Weights of a small transformer language model: LayerNorm before each block.
Each number is 128 + 32 x the weight over its row's rms, rounded and kept within 0 to 255. Layers, rows and columns count from 0. Numbers have three digits each. The size before them is the row's rms in percent of the matrix's.

# v: layer 4 attention value, 128x128, rms 0.27, rows 63-98, columns 64-127
# o: layer 4 attention output (transposed), 128x128, rms 0.251, rows 63-98, columns 64-127
# q: layer 4 attention query, 128x128, rms 0.319, rows 64-127, columns 64-127
# k: layer 4 attention key, 128x128, rms 0.319, rows 64-127, columns 64-127
v63 097:114162110136087139123165151124109127098195165143075077150118183092101090107118211059082154118163122136209149077099163164122121162192116142155106142165129178176098131146153076137138160092100125
o63 095:107129106174112150111096184201191134148130147157146159127157089138154169141095089124190089179123106171092135131120124164106127116120158179103125146127163124165120077140103134128087126149103140
q64 104:141133101172070222087086094095116104151142125140120135145131128119176106163090115166154148147123151102126191182153183106152136109133104171110181149109103144100196065086118135141133131145152128
k64 085:128135206071153083171088119136169178117115099118104132124181186127119136175110122129085095140106080028093177117156161173143124124106112068094120132148128161071159139184128096096115113134162153
q65 146:124147114095182098198169131100130137139149185087165151105065105150110057112118129088063117087197146176144094133118110146098135141158113113138107120107130140152074185133109144085125119160088145
k65 081:124057129170135150115082118176120066182123040086172143174127122156146167188165121172150144152144121123100111144097151114123133105124118145101147103141100102135143090141131171129074169185142109
q66 090:163109112141080131134154102179137040122112080143092133114163147109123167144169093120177117129086143145121148107137157112166118176147142144087145116086146181124164078154134105135111136092145130
k66 092:063183143105126185133100150078119166128164110161119156088079170089085120121142095124065109121146144133129130175148127115101101121162188096129081147143161127108163128134129122099155053148141185
q67 077:167145118123127153099084098175165191115085176138143146140163125134133148141124085176134124168083096101152166151078152110140153077050148148119120148171091139121143153066099213177150120043148151
k67 085:163184107134057123132146212116145135076098098109133118082120155119137105159088123082172121167161115125101160109117104112191091083113126132118108118040177168199196127112153171171140151161113127
q68 089:150110109127069159089166082077148084140181110129150110074136129139153151083115109134140179198128173122102079098100151142135113149105179143137134131166129166159119184159083139122136130113057098
k68 096:109150127102108152107178143136019111170148167088132074196126087175125138149160153155099142102154111125159170138116094110131105084131155160125097095176133125099094138140121127177123130133128099
q69 090:110126145093128159148127136114136129117181152094133122110141099142144089128072153116147131116144141104139119127095121175099088085208147123084130114123133078149152188198094170114139096130136110
k69 089:156122129139108148108065180182112094076152138123127127201113139160121112142141107126119133126140068129140152083158096105129150140143183157126110116103145142166053102179154152139111136163092095
q70 072:132115144102084146090105160079140084130122110145119080112186148095164121098117082107209106163079138139191116111136108214149104142142165140105138126138144144132217140134089171141143074113083052
k70 085:146125105221149140107081148131063068118168147106091114209155089118142146154169117129123165148138142163139103075146089135115136063118176193127183150083119109149075065094088104146159140116098107
q71 088:065100129172210145129111126132174164135107124126094170123085063169094075154126157111081090102131114109144110129098097171093101113119119081114089069198082086134116144154158165117159098132150181
k71 100:152134108145137087190133107189109115085061055101091107216142133161179111164196152126154145125142093145123120095117082131139148119078120171117140076140066159141164073104086087171113145161129138
q72 094:135153110106145097138153156143090196093166139066170117140082178133136160112098174092116179113188115079109129150144122076110171081118172167141095196126126111150107048090171043084171120186129146
k72 101:131069097134119093131177063101083109102166116116076078188115123129130215120172156152164117091142111194156117104142116173107121115136113094130162118138086113167106124127121157133184151101144107
q73 098:079218135124172118143175169081162154130136149135159148131153111143081085139146108077102126099119097145141113141199105061136117179155144156145124128124138074122167177104129122090155144177045104
k73 103:092153150124110099091077177100130158134168096169169145077138139093145126187099089142127084145152127143092139158094168172154110082139140090169099104206161089091137115130077090129089077100135174
q74 093:085118099100173164156175134132107107090093143144146120093137113115141115163126142080092141127136164152125155091158146158102082176095158114135141142164144217171124112123114166094162103100151116
k74 102:190121096119176210128114111096166104126111128098177144106148048095139170149100109112142156168062087184134129139112142143159151114110165093077095136081154133100161129129121085160150125150163105
q75 093:157110087158136119067093112132095094081137068107119072163140114121161166159084122146125136169108138080170160089073160132114107164182144143120112141125097115129104108141122113129100080074181100
k75 089:162114138135111121111152086140130163117150193211171144122062165123063092092159127171084136144182123110082179158132097139040122193158151144095109143091114138142138112111123145122164076064105096
q76 100:150163140128176096034112170089104121115129093141108151182137049155210142079110148128145148102147148095069117087069103091124096171142132137178167184105156119123105124117168089143152094132144121
k76 100:086139183101118154113092088156148084113164151148103151165132156185093160062183087160124085130129186116129073103186120077152105116148160135131139158103124109089126170132100165144216119053206101
q77 099:115141147145153167172079075130068173106031071105143084181138098133086074144156167118115125106125158141139183120151137058157116145147135077113123131140124142132124148183110101109104112086114121
k77 099:152092065106111106154187136174129093141147153166154125071079115109156116182111120102190145116161101214170170136099142126116111165098160127099075070134079120080111169160099064116095149159174154
q78 089:115170111101121158093072115193109094151080135159167138108071085107125077067122161072110120108137153133170048106132126150094152121129185068147143123151058131140094075145114117133135108115177099
k78 088:079116172110168069127122059136125165125120140118109092123120151123112160127141067126144142189108136085138138135150130119152141140117118169134133097096131089118179123135072168174120117180172111
q79 101:160117177149130135103152128211183132108123167061141144092092144159134120109084160158100165098113132159155174101112121045127144119151146134128089117090143160166159143161118093135061183165149106
k79 100:068081124140106121130142112148135157136141131120104129142154126164119112066115101154119146167220096129172123139082106102136075129106068145152091104129139091080153154155183183157097144164141146
q80 093:171178166184115168121148101154113170068138151095147128118113192135118056117165107174105120096125112187074134116140099121103145094125112138135079172082155123109113199156173128127171110102131100
k80 098:125110124089133162148198146123138157162146168130120136117093154210143178098106090098133088118128104143084092090109124168125081069203141125165093062102126117147131101197111176134106109119135141
q81 097:115037179100102179182132138111183142138066135177139109101163126158167183091124151175149173113115120112116133189163103160153156164132172099158077082162135137133108165128143108114152102092114119
k81 093:140149060124176091202173150104170079119169134134161114131113101137196100130119102144141104188142116098090191150148108142141127150087124160137158104071051113133085127095118141160081134118104132
q82 093:098174108175091095131161100143140098182133108109192097095116086161123067101121109178140094049139183128092090068152122144133136135123126089166159130139121153159137125131160153095096130149101127
k82 091:103058100131178167117053126107089117131135076151184157152078124107153130146181115130145076098114081095129085116147130114104123145134148133143115137122126071085143168109172141133126161099115111
q83 097:101150092121158184109126142109120114073129122163098129170081136086160123206146196117097105173070115137193158113155073100175147103100157077157149111119141174113175119074118116130070126120127127
k83 093:142069107105184146125134111092173126139102093174106215130130110136162091121075105158143171138150132224131150096114100127136145115161077159125121100185048113143129116083140100132112081184125047
q84 094:149157079124127217123162125166124102119169177108090125145090117127108140148090140105136108103108108153067128081066131125146156136082078187092134081102157178137108172165120123162166124190109144
k84 093:092124106110108111165154153131111119125065140126105110110141060107094133125111102099108091093141133154102201078148240185114152047156128128100159083167154166096175106115146135122128148120146124
q85 104:102079134130101115148149169101146146103145116166131133121111133098155092099097169139127169104149117134026194136189131100164203077159135164191093126089144124122147134162152136146118152162120148
k85 111:128129115117121131135143123098126199183165091121121160161093107133104137093109120187152143074148046115082122105122163178084095105092123079184152158140119146084087127149152156078120089106187148
q86 102:134094149194149092132127106062103186158137097119127183134111083135196065102110098116124140125147139153151153097118139132128120149169222140155185148112174124093142068080066117119148183144148126
k86 102:135112159152081180145168094127148099150128181142184146133147182134155130123128087128117054139116101155147129146095079075184092154112095137128083170107152102076087115131116126146174094166157190
q87 108:144114092169143106106104122153095137136205115147138199149124124090122130150145162177183127096110179145127154088185147137103176129194156116062118103151127082112101149119152131100068078055112095
k87 107:130193084093129184142099122163142140106142102097113159154118099162118121151172145102135193109076099073154120160112040074138104140160187120165106125174168194122120129180132162099148100086122119
q88 107:091100080130137105086189122122134179154106156105106170180133163135206153141178090160092091119135155114152204124092119117149110124112138201105130143178130172103116079111181106154104122100166156
k88 104:143148123135127136130141120138170097105120117114086079198121192103132164130113144161109125117138102095126146199151137102123129135150092103182115105128136111125128139128081171124163134127105188
q89 084:120085141153108114165130077089120233108144138123127114095088168063099101110135151095090093098101110107071197081106112156151133113137190156102143163133170114150157166072113130195165101106147139
k89 089:165031096104121166107143166140135180099102144178072082091134145079098106110127108133141110120097117127149154057109072170136146122117151124114067160108096153096123114108128097201191186163123162
q90 100:147145183102143205138132120174139154101127115095113143129094138117064148110163120116091101129151143164123157063123160094177106102028110104115155096114139086093171105188164126136080093122152083
k90 103:133127089129122091158101160119163075143156161183179068103121141115122123118143082095102199100122132135131152130094153123125124118105094177136181083178104136134093176137120152146120094183086122
q91 093:166173093134172149181096143111157174125136113092079136126154096057176115124110092149117123118146102147119122125143092181084139131117087057157107100115192078090116152159160130091177093159148147
k91 107:134137116100120160130119071158189119125078216097172090128141135154095090097147112093143105151148146170085084125109095112112148136137152116105156126130054227159188211154089140118086128115118108
q92 102:170155124152099114131088144169151215075161131141140143114156085169098060148120124152114137122169139107088165128129144072148118141081092127142139093108130076133110075108151126127142166116129144
k92 102:113118119113089101157149168062154155110098149124140169129183147147089139146125126117124158160163125100118143110121142119161084134138077068118125136143095173150177129167151150140132122146210142
q93 096:152148139156093057169113099149168183113126104136129134122128115115145136116167051112125161138123108125168131106146136141051170083142150149098099141093092119107172076140172107069107170085140164
k93 097:136086135077136068158107124043123147072123165126111141159128137139122146175143138068099149114158152080154121189106146167152131155160144065137092117114143117150157122109171133158069130173120149
q94 111:080155110122158076166109134160130224119095153136132099129135181142085137147124101128161090121099136082154171129162070157141106124109137126110094153134156082126118131150068157151102155031091139
k94 111:166111090148122164146114083126159093094058086073126075116090155109157110144060136114192158122119146113145140147130075195151104121164108141159125106133139153182159159091133092146120163158152130
q95 095:153138137168126150117092115109062132144116166102155103096141058148153113122132127147132143180093111135113084099103205117119176161190090108177148133117090102178160110112086123108123165070110124
k95 099:110138112057074114123208125082096142114162130124167172143163106154127138138114055181104124137072154084112132153155146095151108138140146130096137120119144136123165204086105127129105068123121123
q96 106:072090129089155180128158198124112127127129110162109153119148099122159097102098207129097098125178123163163109161124119160093169143151126129136133142221125117100122143089139093130124138121151096
k96 109:125106125142161117153130121122171113145143074070156159127133118132125157147112128142124129154122137170177133132122165197107094156147110135132140151111156127051085107170113111130121079093089138
q97 088:089119129115104165180092173172038148117066145137126151113187129110116118194122137135146128146107114046096154174088116182194150130161132140112093120170066101079129097104148111097146139158123102
k97 094:125085103107075125194128135077132137101139091083163141198152106080110083163054123138132143171128118092152109138132100169181149155117163139137189114118128089168107117129111124120114171119126128
q98 103:142087134124132157117142155077107196155202129116082130110102088182137138141129111098169125148129157136112117211137110119078151107087095120159127062162165107126154075130148140110139154065093147
k98 101:152173139153119064162116156130087124111142186088118166166138131119136123027138131138165158163173149118151139129054097121077161108131131154134159104147147157113127119172097110061154111118119095
q99 098:094100101107151163156097127085159142119090143133183174077123145132096127089148093069039141089090174121117103175149194157156121154125154145106128129123157124139115129122137156104189117166114097
k99 097:156164129117162120176179128095071096117104111180156082180149066119098143147117157114094104078083116129128084168052157137106092109077135154142132155115111157163104109170102175147091160127145123
q100 103:164124128148105089110126163175167148137139175175228132134121086132112127142144116114072140125135114122148208162110117153071104189080099118091144158165119123142134122129196133213092120135075122
k100 099:146089123161105134092112104145105147083090157172098071068107080158109131156131147182120131163090147154111133135116160097117162104147128082139085155093158104125116146133130092147106151098155132
q101 101:110187111154158148154160088174182042162164154143097124117106157122093160114146127112171135123162114183121159144100110140161117195122092165181102129152109133167090125140126106116108187116129153
k101 099:139145146101127103139125113143102172138072131104140166150093180110107159094103159115078198108090168097124146119098086126104194146131136163163123086153103116117078152108082132139103189122196086
q102 099:160147110083097121191146094129122144136215126139174150079105115135125145149058165162142152109174075158153145141230130177115148104139146095109124134110152142115087164163089142120107166144108089
k102 097:164144125140150144171120134177065121143142102083136109102134079138134134092105167125180169125091148173123157092134150123116123135155182157144152184106173157123038168153151167100119122106142134
q103 097:082113120074157078155137151091186058181125149134103113107185134111139162107096093123151111167145085132123164122053119166153117072103165114053127195142121198176185145094178134167127171147104152
k103 097:168113140167143126096085127177099128078091168160163102121089144114111147125121117158073163068144154139142098079172142082159129110080139165147161147040159156173099134080074109179111158178114157
q104 091:045114120090157055078186099185132160157113121126106099132164158111133113143168126144186119090171065160117048107103161104157132173125170155081120092159149165129153072098128206184162114117112137
k104 099:126154118204067197118133160078154143110109120114095112117100065118154091127155145131112126104117117166159134193174085104146139094145069111165203103051129176086158085112118111122114133137141125
q105 093:154122130109107153142141103141131108190061110127126122153125070140122115120126076114178146185141148120201122160078128142120079139128120169127150144136057101160147136143102106113170097145139113
k105 094:125159139170150126148188165139102140129136121133092169185112157113129153177085074116064096171098142098070136148149133122134147133077143163083168162078127076104147116159073120110123110157117123
q106 100:180082124124130142112094099101192091143113115170060113135119129121087148030102107168096057130083109144163168153095115132161107129084114137102136159115123105111131180164108167140107167102126136
k106 093:114122171119144106146127111180127079098113195162112150148159123145116139085106152175097133121126141175116165117164129182109132159112149195152126140143080113100178092098108129157115100170161087
q107 107:108144121106115127166105129142142064095098118087121131032113151176102114094113129151101135095135066093170177181167189109062124101125087107109095108212086145106125082085171111106074186156162167
k107 107:120121063079167113129115108106141200068156136093160129112143153124187177166106140133127163163111093178155125141112102073113123195079063143120133107072143079101141194171126154099118138116111108
q108 092:129099106145124110155125153150171084166121130117113144187061168095135120135125153116105116189155116123112182160100108121130142120069110121145100073112132095123126106097125193116101060079103162
k108 089:113117139089150117037133096104119090155055138093129125144196090087122097149168176139088096147114168144124120100211103165178139141092147080144100150147063117141178106092108120124147101160144059
q109 092:073111122162153121142098188137118153150113168154185105105168144146085092149144165158134116152081139138072152182111144160134118080131146163074049079123123095122195103100156164104172117162105099
k109 097:112151112141092143149121171100105138095142105099149114098184154159109136173147131180028101129107089105074127159194133126142129140101137104176171068148119117199202079135128100142165141128094132
q110 097:155150161114098096095107124147128126146146099199169065169156145129164201114107080142108118140113192148115112154126133068146102069106207129088138132136193108110166109124106156085134096106106101
k110 093:132149138152068071108160139139120133169171170122181152136116137154114118107138167108105113141145114134101104140110159074137112160142095108110109153172135155166147085115140074160145148142145117
q111 093:112141096134080146106193175105145165125140144160151210133105131118110167125123115119119145140142084095107162138075103114144110096158111094129115111143164061223085137144150017081141156169163136
k111 096:151105094127142155156153161130175123132114116104079199137041110077087153124145087187208081158162158132094163091136116169085151123052125088126088128185140147143078132131189157145138142114148150
q112 100:095177110091071156108148147129109073179063139138083122134090168094109151131119124067106155151156112115174178138134107089140133134082094101135084046072126150147171147109150124175086106140182111
k112 101:128091103128134097140133088138148135050125133146110128071111137128132039168108118172098113142145114108077122185141151148101164077157110156129111085152102112114076125161102176131142069192116143
q113 099:151126142059118101107116099117182138103114113146181119115159142130088158148139109123086131098125126121137135086132107123126165168100128140089135152055065116121094190148069166139106168179112113
k113 099:178135119131122143107109116147113143100087114160128080072086144204150076151070145135100124151132114124104112127115160189200061124092097170126166123063152209187144143168117103164099093133177140
q114 095:155080098140076092151117106127130108139126175163123166083178147091111156114184185157134124153055113105129074135117099103161135080096109059113115112111155100192138087135158107148115129201157125
k114 099:164065130176122097168105110091158156153111128138088159126154107111116100207119127148153139126143067108135115139151130053129107097055112115125152118188127128174053058113148158162159135152073141
q115 097:135155101105099148105129157117093103115122151107131139107073104167143157145122171106134098174154120173158150184172101119135157063137165130110122160039132165115112157113119108129126170124083144
k115 094:130129112102130153129173064176118121174105157117089177115064095101118126141040100122155083150141131109124160135123181130133065145173096098135175164190189199136100137095193073109112111139148139
q116 104:120086075114104062164155161092129152154191146094151164146127160150153180107159124104156133114142101100101218079072143101107124171154100067182176106116138092131132159093141129164143066156142071
k116 099:092153139112111153099121104114157112103137145129108081114138089125108138083088108112158089206104116115154141149157181127144169083098142138104112138106152089126067138149155123125182163099114117
q117 095:165139094138132158096112181141099120109169176123118094096106190157126136122142169194181162181126151105122122146107097114094116097101147130097067147101188137164124176097190116189112111147165149
k117 091:154094121134098108115135165159135156136145163169043068111157119122154143134182150182132062112111148133128141077146102077162148077152094121067106140170159132118154155139177191128104116105079146
q118 091:120202098152152168182126150078185129180110123071074068125171095126095175124112120118116129105070131132071132158105157123131169100156057156111136097186143136162104122129130124164101148118121122
k118 091:138166165115136143109126134200104156166047165140193091141126133102159118174124117104144121088132123096159139122166116159104129160177133176100194054142103132135101182134122179119119177161072157
q119 090:090096117122123163128129141115175077073128120153090109132112095120106123162095170183139142138139104161138153179133086157096185176163130089072124122172141106051136115131092143081105198135104114
k119 092:097126068137095125186094115169186134123199110088095180078148129083093103126146152143139093133162148163132159131107103111094104211083136140206206174097080158106122120096117130140119110095132062
q120 080:201135126151105178130151123198123093166105180124129133139104162146068120124116107117109140099222120154119091071120189106120091099107130127117180117134133085196130162097112172129102137084142136
k120 089:144110138120135149118146154141155161113107097056155016034097103165120115158151111129117159171135107132125084075064131147106178107094153119086120132174164101112151135119125144089150141170152110
q121 103:095129125128146123131115188140158112120078129106105132112102157146092142096139128142160105137125103105136140102086173152096133191153174168114101148125115109160085083087178093126137161221142136
k121 092:106140094126133131168133137101100179081141086115117132136109115151134194103144149156103077136122149166149140170119158128156092086155114132128131096118152097162138083140155167132166151170124146
q122 097:120102123145087118156100124091162109105080151158186205116108158183138085132107135115146137117110104113085098163147076152114180125157124131132126081171196131173106186153131160120091140113114135
k122 097:113152132189151091122110125124108160186123105123136084125113081122144105168149137103145097149118085104123159082070086120123112136059136103172095146147118131174112129218091159176081112107087114
q123 099:144133131154159111162126147116125109080120131076092137150081178130142101068103083107107096155090084116081211104167074163140124147179157110142150107142102128108159093144156136118105144132109157
k123 100:097176095117135095090103061074087133152113135141101146119125120126127148080134121096115102130148136126109125133118127161069089140088112100140127093134164107165131135072095104167199157112142132
q124 105:110175116122099080106164110106161160120069203052217123133088139124160128137108138165111145130098136131121168159129108130155128153102109114101160061136095079151186117170225146146097158153121111
k124 098:180116127141039131152085110126105149165098093116108116135098109119126095136175123166103147137145149098140177131140203071112106122059159139100118078115140143154080127157087122140179114083043133
q125 098:074183089150149073119098090112121127170093114083110115180124165129090135080123122102137145112101105159150054160130170081196107115088116125136147124157055114147168143169109176078084114151115159
k125 098:077146108084171141106074165110141128103051172098130165097098126143155132202135131082122149084166143124151139214116119141120159110101101095153142108155155062148104126082101110110127161116150083
q126 098:166195145116123115077121170148073114103132140116063110170122135084130190049120127154111109200111125099112101127174151165149073046153110133135088187162135138133177151183073142147220108095105152
k126 100:125137100098096112113119113155092119133151150076111116104136142121115198041138099092156211128108166112128104140129127100105177069188155148076072117163130125131150141070136156166128102119075140
q127 103:128125157101168086146173120112110137094146176115100055140134100157093164167123082111127130158146123160116122126157127107141127124086071131102112152159164139146087175121146195163125101091103134
k127 105:208141159212125155134118150163138206109090151108159153073103125147139116114131129121108122109108140137057081157149134167079095110152082134118124151102137124161130182063105166097072102081116078
v64 093:130123077102110115189078097142112095154135105082101124167109149153162108176161069044149119141156127141087103107163082146172153115127122230102115155204089112133112132141130122074109156100113084
o64 090:128182123144109113141120167119115164161116095132148129081132167181133153133138193131090086160147147117134096098051140182120109150136143169100118098149130059126103134127214107159109079113119156
v65 107:135090125143151152056079092092114121114086142084100130158133171175170083111166123095103141156109108154142154135110134107153131176056112131168067099198124126129174077192136116169129139032147129
o65 102:160174105127071090153096176107123150125110150116141118097105146171143179115075130150062155118128101134128069129117104164065122024115121121223174154090130154139106118111143128068115182117114123
v66 095:175124120172181137144178096083088082153138169070081114091135126146146084113075125182146107132112074131127192085064111134127099121177126161162129126145126130107151053131171113110145084099156093
o66 098:069206140141087114100092115159118107106153133078167158140150136117137120130135089114119122110133115194181058186130101184120130106103132138152093145130054129158099080167119135131172185136138123
v67 107:113110117096120147157146109226091136171152117145120153087152142079108158118133140142169134134079085106100119092130103090158120060118120177088154175090147151122194158100212123216120121075133120
o67 103:158139113116077137157122070102136181125102107114211116116164146084151084128091132146161135152104082142174089147119163162172117100161165105124100123119174129132117063136107140172101133124147169
v68 084:118134160159112137169110112096170086143111168140130161120131159129092097145145099176136131134102154149100135097120112094103135166133124088090121105115140109150081120175114120080107069092139112
o68 090:163149092157143132113161170098135161098180060163100140097172107106118147158028093095159139122135113101123118161134148110120188105163131070136146188126147125096126123093090059123154126113120127
v69 095:131106167102161138063150110152165135108155061091157072136170127108120123144125182179166134137143169183114158151100108081103118108138119128140141124146161165217131111090087102130104106160112127
o69 095:107129184147194116117121183154135102136119197063139156152132165061092126145170109117112158056081138186135130181148138110075089146117155155128148059105150139130091114132043145085137146098138073
v70 095:096140167075159117130110144130136144118177112102054134129116129085135174121169119086143124165068122175089036179124137126110138120103135097086093110149131148104150207143128045158169144140141134
o70 101:203107120152132104118135108132126113088132161136123063101116151143123137128133134149131058169111099171185101134163191063155053134153168145175113180189184108106121124111114135152147118147131176
v71 100:105101126129083088180182097173124182088132120100102156164134147153062097166140052097101171057099126146077104113170155122095136154104092154150116109108155140129109136176116107059142138142130096
o71 102:135172121125113110125176190143114113089195053157140134105104117082155141086146118096139085167106149114134093131083128190098098114163147133132114157155168099127185135099118116192151093095095129
v72 110:074137155116130153116170110163123114161149147054183140149178121142109160105123162170178121167081122077157154161054120141100179113117174165151170150137079073169060084117115087105152087117150134
o72 108:125127142122113119124144139102101097096103106123114051157177091088129164177051046112101153085171164185096161151123121099166141126163105095119105089091155156119175141152099103205103174155088143
v73 106:110150126155138210116120136085126122158081067162104107138124108161089144140145145068108135075142128094112082116165131104078077109151144143112181144125166105141146102182179172147077161085137130
o73 107:104111093092088104116141129071151227130121156122080088124129067142155105137114165160176109131169143200067146104133107160058144111108147099118115172166150131180083125128140101121160059113078142
v74 089:146138167120130152208202076181147120066110112111076126089087160142115094217066142140128076132094115140124151114095098152142155164192157118204176088133109137114158124089104111118135105168137184
o74 093:165135129159105152128189120146114099129140064111132197167202104060104162106161091172141136116195137129186101114145159065146163145138108122125155180153153159121117115139081157148178090137190099
v75 105:118161074128062112170165181054145152144045076118135122193142071133129126158086110104117124110113075108129061106153195135119080180147130115096121122108140101113144124142137198156091159119181033
o75 107:102125148088115185093087092135157162093154099135156128171093099156161143083106119139149111153162140158067128102160089216089136151159131124108070174116119102168146164120178133117171126103101152
v76 110:113132127170082199141109048141126116093149127122151151113067176117111109133230116147090131165101166077164147114141139069127102143105127159148127119113160115102048160083193177202075135127145176
o76 106:145112062169090109105159141131102101134100182149128185096146104149107063198038099101193169147114102123092128092105110121149064120143097080127111088157089155153104165123113087171110125124077146
v77 103:111160129148144187134141062134153160152084084126192164120125078090124159128098121144155116178112146157053113141080114097164087171125051144063115119158134119110088101108101160096091106094128135
o77 108:166178131155161090080064103095187102143164052106094144105187205100102110111161169149094172134095111154076136045118136152093146103136128104121086175115092166107125142113084132118125125098065123
v78 112:148151117139160211119178146119079116153124052202128094108134159117128137125134127118123122115145115168100177161110172097160095078163105182062136094112123116133089133146116138060128146121197138
o78 112:173145155143144088098118150123147139107160129107152147101174097165164091076208121035155086097149074103167157141113139120113078068173122137123131077120087139097166160102096125109081177198085142
v79 112:147155113099122141169110116139172116079160114097157092137081133130094127139200173159088135124101186122179147151126134151165097135109203189117122166153157090140101101185182146099122121179057191
o79 105:091138097154115105121156161101156104148096151167098140176167124143130092161137166095178125119133121141099070076092159053115091129094118102119136081131192083189142097118148126144187155169154149
v80 107:103117159131075171077111132146149137154122088126079151133120116170110073149143175094103134160093135105139135129139129067106125180040145066110134126100132139132117126116162137137102128176091123
o80 108:130103095129144107166087154154177117137103179180182134149120159054168129126098109131194118119133105131101108129115131106108149138104136169135109096127088178111162116205121127143158133097118121
v81 109:143144096131101113104149161195090139058119102107115115148163113105078102156092153142108159158095173104114168097145089126132118091128081148164138043090137127112101130140113211145100158107170186
o81 112:201077100145111121135103106157156147083075149115161152157080137137123117126176065086077145094121127128149122051135110144157118131112102113106117116162051127187154081120123145110095084098100070
v82 104:123106115122154222093130151097179093105148140104110131071157131127112098142129172130124067100163168162133136110150168134098083119091141113121156153100170118149101125059145177096093100218165151
o82 104:143093085101133161176160114191123129210086176184145164122098154102137145192140161111098098084127111179113150195144152128156114111147089134126064101130138120121134170122091143139143144128156124
v83 111:154156182093097167081109122142107154099134086111062125131125171177189147103153118100111126148170135177135112169099114104166111114145102154151128164154067131156149138107177141149163112157208106
o83 111:146101117077155090184104107113086105125110169077134125093128132159104090160104130150087138174159136113153100173160149109131108120058133078161167110116150158069073139142114063119123146123081165
v84 100:129138145161132161075127182099189134105150118015132117110098096121111110137132130083091085134175134129116152128186153108071144071129118105136100115147176094131112156092180105147111116130110190
o84 101:123112137139092077186081125113133119098104195175114141126086118095093127172092195155155136137114119086095161131147169154111139102132122166076125075167098119197123136150077100121179093117112128
v85 096:138125174158115137131118167106090152139124149068145224165155137166109114092109144138137157107077125154100082126127108153134072159153154140204105177099132083136081146188088127095089098142103151
o85 090:109175139162145130123130130147106171129218140115103122142109143110175117150099130093094106162171162148122182104177147110138157119126123117127123194126119061075152075180168114133159144131122137
v86 098:148104113222086158167115194162105141169132150120100117100182079089167192082120105135088104112117120145180128166188142073133139115116088157059123133104135105129091064115122089128152136127143123
o86 095:111136162126153096098163023079184126125132146164181128129092117128106156143127150111121145165155153134111093109125131148156112100130118082097097138193089165075137144105111076189093204146101146
v87 101:133140118145066151106118108144121089153117149112120160100157145130129152145121141122136118035117095167090110130184145137139112144124076091156116144046099107159149164115115096077167068137070133
o87 105:145101122137153157127186109105085104175123144128095142141081112110136179121164143100197158237162140181111155167092146137157144140116150124126149130133113160111122109142135105177168136156196098
v88 087:133104132153141139134134117099179149069158145098111142130155138134117119208145132124166152164070110120076068164104159126146180124118119090110111099092145163121159133140138167094209159142126162
o88 091:183090096118086088117107152101121070106140036152101100153158136082090104126161115135180101138124093141056114084132126098148134127161157163195129116138114140151107164091099166096183113120116157
v89 095:139140173135156096216115160102148142148115109114124107110055092084080145171156146151129123129132111171116150132153106126030096127113131141138128168122139115125112153095052141139084114113112081
o89 103:114113122149153181113127121190136186130122118176117084198161112159131103146131061153165096128148158129065096114163110125122147134189164164126146178126117052116102099108127121065107150141118086
v90 114:121112097112156152143146121168094059170113158178099105129178104098084164126121078180147125131109102106056102124137180181189050095133108146077141110173088141184107169169104121092106119077128097
o90 111:164149184126126084068123187065104170113110096083137148076097143156154114083158111164156109140089124146143129145117071111134112118071100134126085151101134103088179128131155099131059134153181132
v91 084:067122084150135140146114128088152154119163182069096144141078129060112109158130140099210091175177148139118143097095092199058188134171131156161130130206116157102120144118199137087146130113103135
o91 086:118103109140131067152066091149067134137105083133108071097201162154114137140134113173086109087136111165145115162158146135162114106187141211128098152182115102161100156126122145180154139166098121
v92 096:038079089118107183194193162136089168130153203133117127151077112117145170112127110140104143123150121168085158134142140144148093094122126111076131133131137131122094094207137170107130098147171119
o92 101:121103147131089117128044117137103145122154076129099171096181166122114103165157159126122163104120101064121101136142154144158143095141089155091121137131120107111217193083146116180130182195114169
v93 110:111131189200117105126155148104090190120116103133146134106129094076116200134167160117123144102138115159131168099166187156090089157070107105140103124127154164081150139116072145167158161166114119
o93 109:085084130142185093140102100149090171105152166100080100146086079105159098106187039129166103156156152112114156125114101150145110110182153183136149143135120144132139185050103104080142086098115106
v94 097:099149157119139122135132053216093072121134156143166114150091132098121143090170168156091135203070186158101196104140086106213136139077147119129076092121170127111130151106099111193091100074109140
o94 089:197156083211148117101086088148169174125171121062093186140104161058100124147111120158122139134073081098100118087086134106118089154119157130122128130124119162110079077092171154090117115137132125
v95 111:168169174070163111140110099139154111162165172103050097128124141088123118076104123184142183087161085107133115136141100129087067078175163151167167140137087121135144102147176110109127183154102120
o95 108:069115077112124142122136114111121110129102149180160069119134060136156083154225154139204101117156124110116086139147135134129171141080110184081130105104122114116129070194148086160115148131163188
v96 108:114132192161124140165137075183086170157110145130150135182086132139116168166167154105078130176050139146112140130111078121139111133110150137146102118173147188149141191119124124172112174108134117
o96 106:173126142153151094145104148086081159095168141067129147103097124052081112136101094165137071150111146100075090082126128136103042116156174163152155105154130143063117129144161143144140136120148134
v97 094:135088068106105082120030134123114094087185197053145142098109173121156137061140120129111137111130162117158166115119133121150146131144141212182143155128151131170129131114140143117117135141081156
o97 093:105150099103060162169157096170098109179063157133170090157119218131137132139124136063104118120073149141124096152131117162150089128081112123146096062135154098141087075101160163132136118131095102
v98 104:148135156150139120126098159079121086132173094075102176074161123107052189093122142099142170124124138139141123095128125144146140180105147106150122136078077156084103131118068195131127223133116108
o98 105:089082121104157144059098082148084134168127124152150099110139139078184086121151032146098059149182171117097098135102121106138141145070143108130152171125136137132093245140138112074095128114081148